Weights of a small GPT-style language model, trained from scratch on English Wikipedia: learned positions.
Each number is 500 + 40 x the weight over its row's rms, rounded and kept within 0 to 999. Layers, rows and columns count from 0. Numbers have three digits each. The size before them is the row's rms in percent of the matrix's.

# layer 6 attention query, 384x384, rms 0.106, rows 0-33, columns 0-95
085:536522543494501502460462498561505503475487528526548558488455508432496500535517431514502504509574518585569450523504475519471473472494456438505462473490476457454524559542564477532509535550545537452457468465528507522471494470508516493531488481522513471436526496550533457511427390474567502519
092:536443473466461451446462464497498490440540471548546488514575487434408479512495524503550502541470528538525504562517496572448476497500488503468471447465474462433417571460552511510500515508490488524479459487477432566518482479576546529546485444507528490480485422501500530549507405384534511542
105:519582513521555470389490560519470519486454521473542484540454441439552474516486530489501517526539494544532509507473504504479477505495429473560449439479454490470537538487511474561465505463512529545498500413532539490549522460489536426493405522482547417461525508502526539492441508453513526463
084:441506429514552511444460538484391481432491479432462467515480487543555496511386481457417467544541523521435571485432513463550541401448442516527426564433507519528505490496501460486554425467528467556553547484559529506553508606509451476478504551527515539513510536497509531458493521497412535548
096:496515518557516543475518516504427559504511501458503411520500495506485567514493597529429501488499501512545553505454430439462533527491439519506526467414484517507490476492467441494473495451501457497588552496455547517593432499482469426477479475462492606521479531547534517522511508538476546512
101:455471500558536483487575515474510482607499484525468453471565481506458529507477607447478565491470499435459549480455489457475542550566502523491517538494451517519460469458423479503500457510468465501565551523468501499570415519525472497450507515481439575529478528439469493509537610506432492505
093:511507517515489485481501441425508506465480511545497434568532490482597535498445407543584475409439534490496470554526552515562517534400485528464447504551523543509535496498523455499549451464511472537503499501562506485471502497570512556509514523495474524516467572447466509505476553535497551489
088:429478561543519509458554496494492552539443534540539454513517489518440527540478562436450552527524493529507492473480495445467504552564477492457521524485462539491448445473405484500510494544470475508558560479504516481571442454508491453422522482500527534484529529503528464521570517540466501580
106:479475544592505520455521520531488485462455518552476426536446483489464492571482543501391507528587524498507525500429461503454515530496428460473527492527490511465468491540435463516529473533519518518535520403485506531536457465518478483500524485478514530459509483530548525524520498534488481477
080:569482452410423578548552493590532440505492517519515579465435477487470485515587466505486505532522443461512463470515502529481417497445489461503457427477464435507544539590443491460480543514528533510466396476532521436468544435488494536581502499533511447487513448510542516472439443534569469472
093:554527562428520436458469509440479535473446542545546540508490484475490483502511513500551480549444514564542441488558536564470469556469534517511470479537494471478448532527574483526456491504546534515481512521453487530484483439458540554454449474485490457537491471536554565462491405471571502431
095:503496605518513532476545570519447491459484501486511422507432466523542517542483569508384499505512494450495504499477439492450499525499482469496525486477490532514475499522435491558429519544510532553593589484465518538546485468506505456432477514449468558512507473501594543467489472512464457456
092:423508525534534530568534550438460551509527467421472457483520503595540492521489538470453516534454502480424549470465497473505535455554544504540513590481535520554543468397454441505501496520530464506549536496518517519504529611491446448447529501549480558542532530484452477483520574558426511494
087:496533418433504499496499479583513454469572527482468516497442499513506438506545419539504448487490504449501474458504451496534456420451470453555501405441513536483590533552566521499491531406478521485426431446567477467415578483469468491565521509515551439493514525489486582500480446449530477448
108:501544611456458508521556476459477548516509497491482522456522508491455478478549559499508551485463507456492431509500504501459436510588525443485517554485526544492504514503520494510460478535466537478492497541526537551494536442503477517441431563518480501549525539477465526565499486470489510469
082:482545481496485509558495512576485413485489497545507529521417502498443446535535456534484495452539519528610488494492436510488506556453492465500527423513527491485525536594480517529425525503485541456572476475486439465486470395456474519536481476488477464450507423591498441518483428518545455481
081:528523567514485501513493525523503533498492537549573488485449500447462518503506522549557472536463525475529493511535497602442483600490493501453498437488540500437452514451519436540446511527514540554435463518479515494490512371506552480496448456495477460489491469497521526527478479473554501430
097:520480540521535521533562537507439483482476470511509449445497472523449538522501606521414541544525480475517545454479504489431538559501475544478537506545492486517453451451451516468515504467474551532531556480424468524571434513489565427470501459457476558539499479520552481442494531535491484500
094:509471473524536485397525486453403452457551512564488485514481493460524519522530502409414581519534455510454502564465554515527506460463488522513484522517495479498419522561504490487518436525485475557498450514505497495537477485500479503490483502502548516430548567468545539470495476452474533497
100:531533514435484472461525538534474561504515509499523546421516481483417465504523488508509541494463456500552449496570535505466446521548535485515465479474515437546532540523536510530402589502456485522465492554491525464518468429457493485427457525524477450533542510487514539508447455487557494495
093:455485490494557457502542492417539467617465538509486490528571459448599476511462453479545536492447491460455458538473533469527533564477502447547455577495447476431562484510450507501478480511524489428525528501506546479537477462512505550472477520539543468482474580435461484490482599499455470576
104:484432469567503462496510493486519488614515450534493469464578464484472558483480552493450598514478494419516520479459461463513553555540531496461478515487473440476437474471463478488498501526487468501505516505493462523577425498500482496497512507490445561472444504456492481517510590568449516555
095:479507485539490511530492436500561561519501516412506486517514506548550544459546451517537491454500451455472459443527467493519565526477537614517588470473509552468649454421419503526425501532476499456550496536470497473483492454493516513433534499461557505488495480515525449508545550562508431506
080:533559518535522526527500461464504552468469557552492527498474509486517569498429461489486506494530508482502420483442545445575479561532462496473427541504495563535524485495561480493528501505551521517473509499537529472491449560454415493480523528533461487493452595528560514462566576515480518506
101:443503516568528482522524469482484500545499482508538512561490527481495541481489549470496500510512584602507529517433475522501557517553512558516598558517481551518458419479470491478504480486457460450508549525494541550500494512532494481489482494455466559479518543479427435519484589533477506486
096:494498460429499443548469477569525436390501510442513537455445522480531443526482409511475493497543506512554499580519502551472521434416469504483431502506554463472555561583530557540497472498533515514443481455522518461430558469501550523568474468557525427504498469508525518484468388440580482450
092:462466538578524492530610530600500399539496501507488517569455485516489492534474529479517498549535510526535514475466460506464469523449471514518538409479487453506526525459478447514487505480480532467497470408520553446466513415477454508602461460476462478491489421543481399500473481404500475507
104:485492535515515491545526425462479485454537538415488409492463547559561477461512509535466484473546567390457463483498522453577597478481508450543535549471539534503585474490472443509529475497586549505506503507537475488443509519480464432474533518540553491513465564498524588501515536613450502553
095:567555482477454537503451495515526557399479540495529532560464498499515438466504385500564420459524496574523484532523519527560483457412480522503443455523537507513546523541551501504505512503534505538465490454530526466391592515499526473560515474514562449462544454539483553482491420501537512455
090:539532567503483508535517469499529520495475527534556452499489486471424534495572568518546477485474541526551460502527507543475500533508469508485599465513484570496472528521441530487473512513431456502517496515447448569488489388551535535494533464459467472490501457555509502578551487551538504447
100:523554561514492441433477420409571543465511590526533515559543482398510551506488473546603461427463555458472465509489558521511473587523490452486470517553483487445486498503558489548485447526484540501518510517470554537490550503493510551490521550478459466506384527458531477515508525476469526429
099:477492561516510488515577528503459478503452511507528405548527476490471485536495575493408522513482580507582586546547495457426546493489468490545548427454485508518471495499404518491463457540484432592552502465435513510530465490531496478519501486435484575476546476493507485528504495516462517494
084:522493509530518464528565520465492465572571459461485470480565489555477484464463590484441517557459523438448522481496450459488542529586537518509533510475515551495512456456441475460463482460462519509547491533479533489562513524490479502453496526458460547571472499446479533489538559518477489507
079:491450520518516495544527417500498530493479487467571487493515522503420514484486562467644474455454540572531535534507543543487493563510519516503617506480493514528452449468449520496533467512507451491511528538510519547515533464506473525586492446521428507527486484525415444552493537525509560492
# layer 6 attention key, 384x384, rms 0.0964, rows 0-33, columns 0-95
086:502545502427563559512501495442505517477531478525539523463448529511517520492444511553449648511584466506510498502513549544488450474448470560478496566516568495431543481558568466511510506554525556492483511520534565443508514477472499522552471459510486461474546535475476498498548501512589533536
090:540487546500530517467509462510448540439504509486555510490481464553562395471435534512474554467563464519524466534493397451509507474457472454504505591508501488485541494551498508488497486574510556540572455507517528528473459510525498503462568547501490478518482497530479464459503525483503467510
099:543543490462439473473477504510497532536530524469495548457472531481495465509475453455500462507532446521413529523541558490542486483506533535570474596510523474487493482504543447528503449524507498491513510489549465488473490523499494494593490496567456422453485557574510538520477501499502498534
079:468502511502573601537533543540482487548436543500563474485493484460457559485554555455551507506488533551568557490561514499509463560517495497511529511501516488560519596434540547468491430485425432491447553496476631543429471513433493519568500483514498485477501465596481506545483460508526481521
084:436492551523554529519538529498489461489491482507622498481520511459510547490476515467539546512527457513497492558594563497495507536507487509528577516479537479523510574487558565509579439466446473483485542437473540500413473542475512528571461500539454527496425496532467483475577519496487487558
090:529495494533446461513464495518495493527458509489443488512499417532489504398509491463573388516412484515525519521457461458563537506522525448488577447504454504540423473445449521507446440464499469510538502475447414542512473533490561524536566527514500521551458490497543546500439518513407495402
090:501476497439474489555454535480546489497509531476563548476453561490493527530469523536518549469550536503499510534484512559458441508400518524505484543521560462493462498447551532496495519484507507549485543485563494489546533545464509455579502445519467428471484491542533492514582451483534542487
083:500436543492498481560442566504498467462486541498546575489473463484520497483459483487581471529488476500500496563523556505489518543534534507521509455543521488550495509493504575557526451467468509556494496487490501491456500559456580521536446446514484497462429509544506520480552556507491527509
078:498516566504561579478550504484476457530507499513615462525536498404535539485509499456522528503537463568477488526500558464502463497526514489532499523450499493548537546449582496492541428476472432452488514481528533464420517518498464519529459585549453536499469498528444519515546450541508530598
097:462503520475530476500543502580545552438591515476520518448542487495514481546509446543482590471576443449430508502545563460474502455536470537483580491510550522486507460533517458575552486480551447472523508454526376474509519447509520445452432490567513463499501624485485493503448486466565499504
099:554502561493479541405509495510509526468580533536453499452460445471508475476459463432449513467545402449452453501539502494514471433518486479513500530494487494453531505553520449512494501510481533469500476559537471455526508486526516530494508556571495510443448544487521430450493534500524489552
078:503506543511532558455528512456522508527541479521507436527545513428533502463506511430484483491505469545474469521512495475552491435519502487554491489434457531502556550478521471473522480490476441447509544486496580476389489472524472508507492591549501542485498496517485511533513438520496527603
110:502540447555488441523507500469491485557447462505423438558509504551489534531564560479526367531398601499556565434478444562460512552516523462478494420453456535523469510453389518466442518479452434449511499512479557478488474426458473493473475487429532545504540441467511477504449451546453523422
081:517534475542500509431525481562512549507503510482455452533539477514506466500533491535454482491474537536477522475447498421504483466522493472461462514490438525506496476490443447476468515593525461463521499497492443517514453464558434517413535562456560520523537516464447488524441445501494435510
101:572484494522485376491566522482525505436459542527460466496513542501554526429501572505535464545460517499546515551497515526509551465448496474502402476502453620455470483543431542493467523528520545512545563500482587509493485496558503543421487498497547530483459518454519525446528483560488455490
119:485516548487521526489462513487556498444585520455465476425512480443498459433495407510390528463531428521431521480552600444577522454540508549472522511495560549452525506568525466582536466547566474460526481472528391461475536488518480486537524534570465459420481557537474518482476506555537509601
085:530490475489406428458454463509527515480532504457423553504494482519527409531478433545430467510509455440430463504497461482517530451496526442486460511496491487436508441551455427574502545523534571509561443549555361474522493532518512433491526489497503493466455501489543470445472534511445489493
104:486468474589432490447488476523463486518513488542442503528499419522506478472474468460530408476436458469460462483482453470520569495567578449480517453427412504532484509489443501514497454480445494490503456480471406560498467475518518510483500545536511553524441478500533487492459546506433460418
081:471480501443538543550546573539471468514470541512603463484505509424474550535499511466592581518529454471532509507521574498453501564471462499517563514538540441562482538472566558465544454453428478472459551481474570496440471550440488514534481461580495495486508514578459471546580514487553536485
084:531499463496506436507525534541561536457538559560373498427462448532474498450504472543516514550545503465500487472519557556485539513494530531488503494508560537436443459545529487489467500526513608464501548481507475468491508493532542534491466381588517446456499533499497474476535535518554484494
085:493513487415470489569447525463556511530470511457515536449479539488495457442488523498516499545504491568503579538551514562492467487459519547542499556534575507487474473466550493506493466490530464537521533498543527433465494513478503491547485478511489420460508513560512539513482477495516558535
082:485485486508503477526459510447471444581476491524463532542493455511505465387510516542576445524429478510518515524479431501503523530538564471444508454476440459496435483508555544476505484471516506478522534478470495508502486561470595457528548514491520505574546485468513486509481532474448496418
079:451459581516513550450505531399512536529503473524527469556483554427522531513489526474505539517518508522509462571552531510535550436544479509556531447486486538486533528480501501498564503424497488451486484482451519451415484498480466517489469545500508569488470511488479477521539475519541533626
083:437455476443536519544534522494526466534499503538541551483459493523490554545491502520562508511471510494474509527565548541417508589490503545528528461555542436504472502471527549489483512440466542492425518500460515512550534522441576524566433436553515496477518537496512518511618513497536513475
095:499528446507426450537416504476480465490468454478464547507514523510499486491454531483478447510402505458487512543497447549545540556467478497459506440519519482462444471506361541542444469518511501534560531556481469547506482509442503512512543518471473512501429463476585548484382521506443486412
077:466525433443476468547434482571530496498561551461416532442422468527469515475493424524474522514495492524472489418479446474506476451480496467439545554514532459527512450531498457524502553564512508563502478505527427480528512475531510456474515435475530445494552530532518479463439519515466507420
087:526520401482371442547473492598536460451514509416548544481516436531471462526473458510513426502511459494455515521467544468550479495469490493463588520510500500506482488501474480585477449514503537560596478454528341537532478507471505427526533479567466454472431546534520560461426527465461486420
088:468514513529516532488477518415566510612461503459505460586498555506490561521518597519522460534512536509520535491415469519446521523460493513503509476441439556591517511465511474485511507483465442492471580509524577503496530482497437466516415558435511531432476438444482475523522414563473552533
106:496530508448542548533508509507529512484547492458582502484516591466531476598523508524390612488580521526450493507540556522457476497463455536546434555548560486459554522531597473531504565523502498509467533514571576443496556487489451476480427472488464441470561530516482471522566490517544500630
101:523455592483538491474489511468522501388564486496480551484492528443567482502439473460449558495539488486490437544545564505547496447511462526583468475538523544448548521536498509549517463469524477469537501503508474457437524482523479532500539565553432533460455564469507533484572496541509495622
107:510465496463503499507541457445541462476507521512532504484508643526507536562430497492478572497523532507497470544505477496503483530464454544575455508556514449443520474507513521452441594429494537545534556525516538475552574545496506510467515516507500521460463501511511548511588489476543531574
082:482510570466553523569541525519513479439506481479573559460459518442559522528500543457488539499561538535459513570558543514517471509467458494559514491505551491487508575495583500583513447476462430518525538502526529479455463512500541483515503470529429467426471519529493527479560512517501518526
086:542516466584480433486537482542500494504484503510452463530524450535500507464495543496533408493415518527500476493469434466541550527478499481491518422441416509532506477506415519480462478450445475493539464467444488562470488483493487516505507550473540573550434454492528475465428515500419442454
082:493442471462444408578425545535493494410506529480487515489469494565481490541410461496482460488487496427516523529515517536513509543442482521446519500545572492481477473534448509574479524519504548594547506532522474517533482535509542481509547413490470447457471512543573528470502561484479508420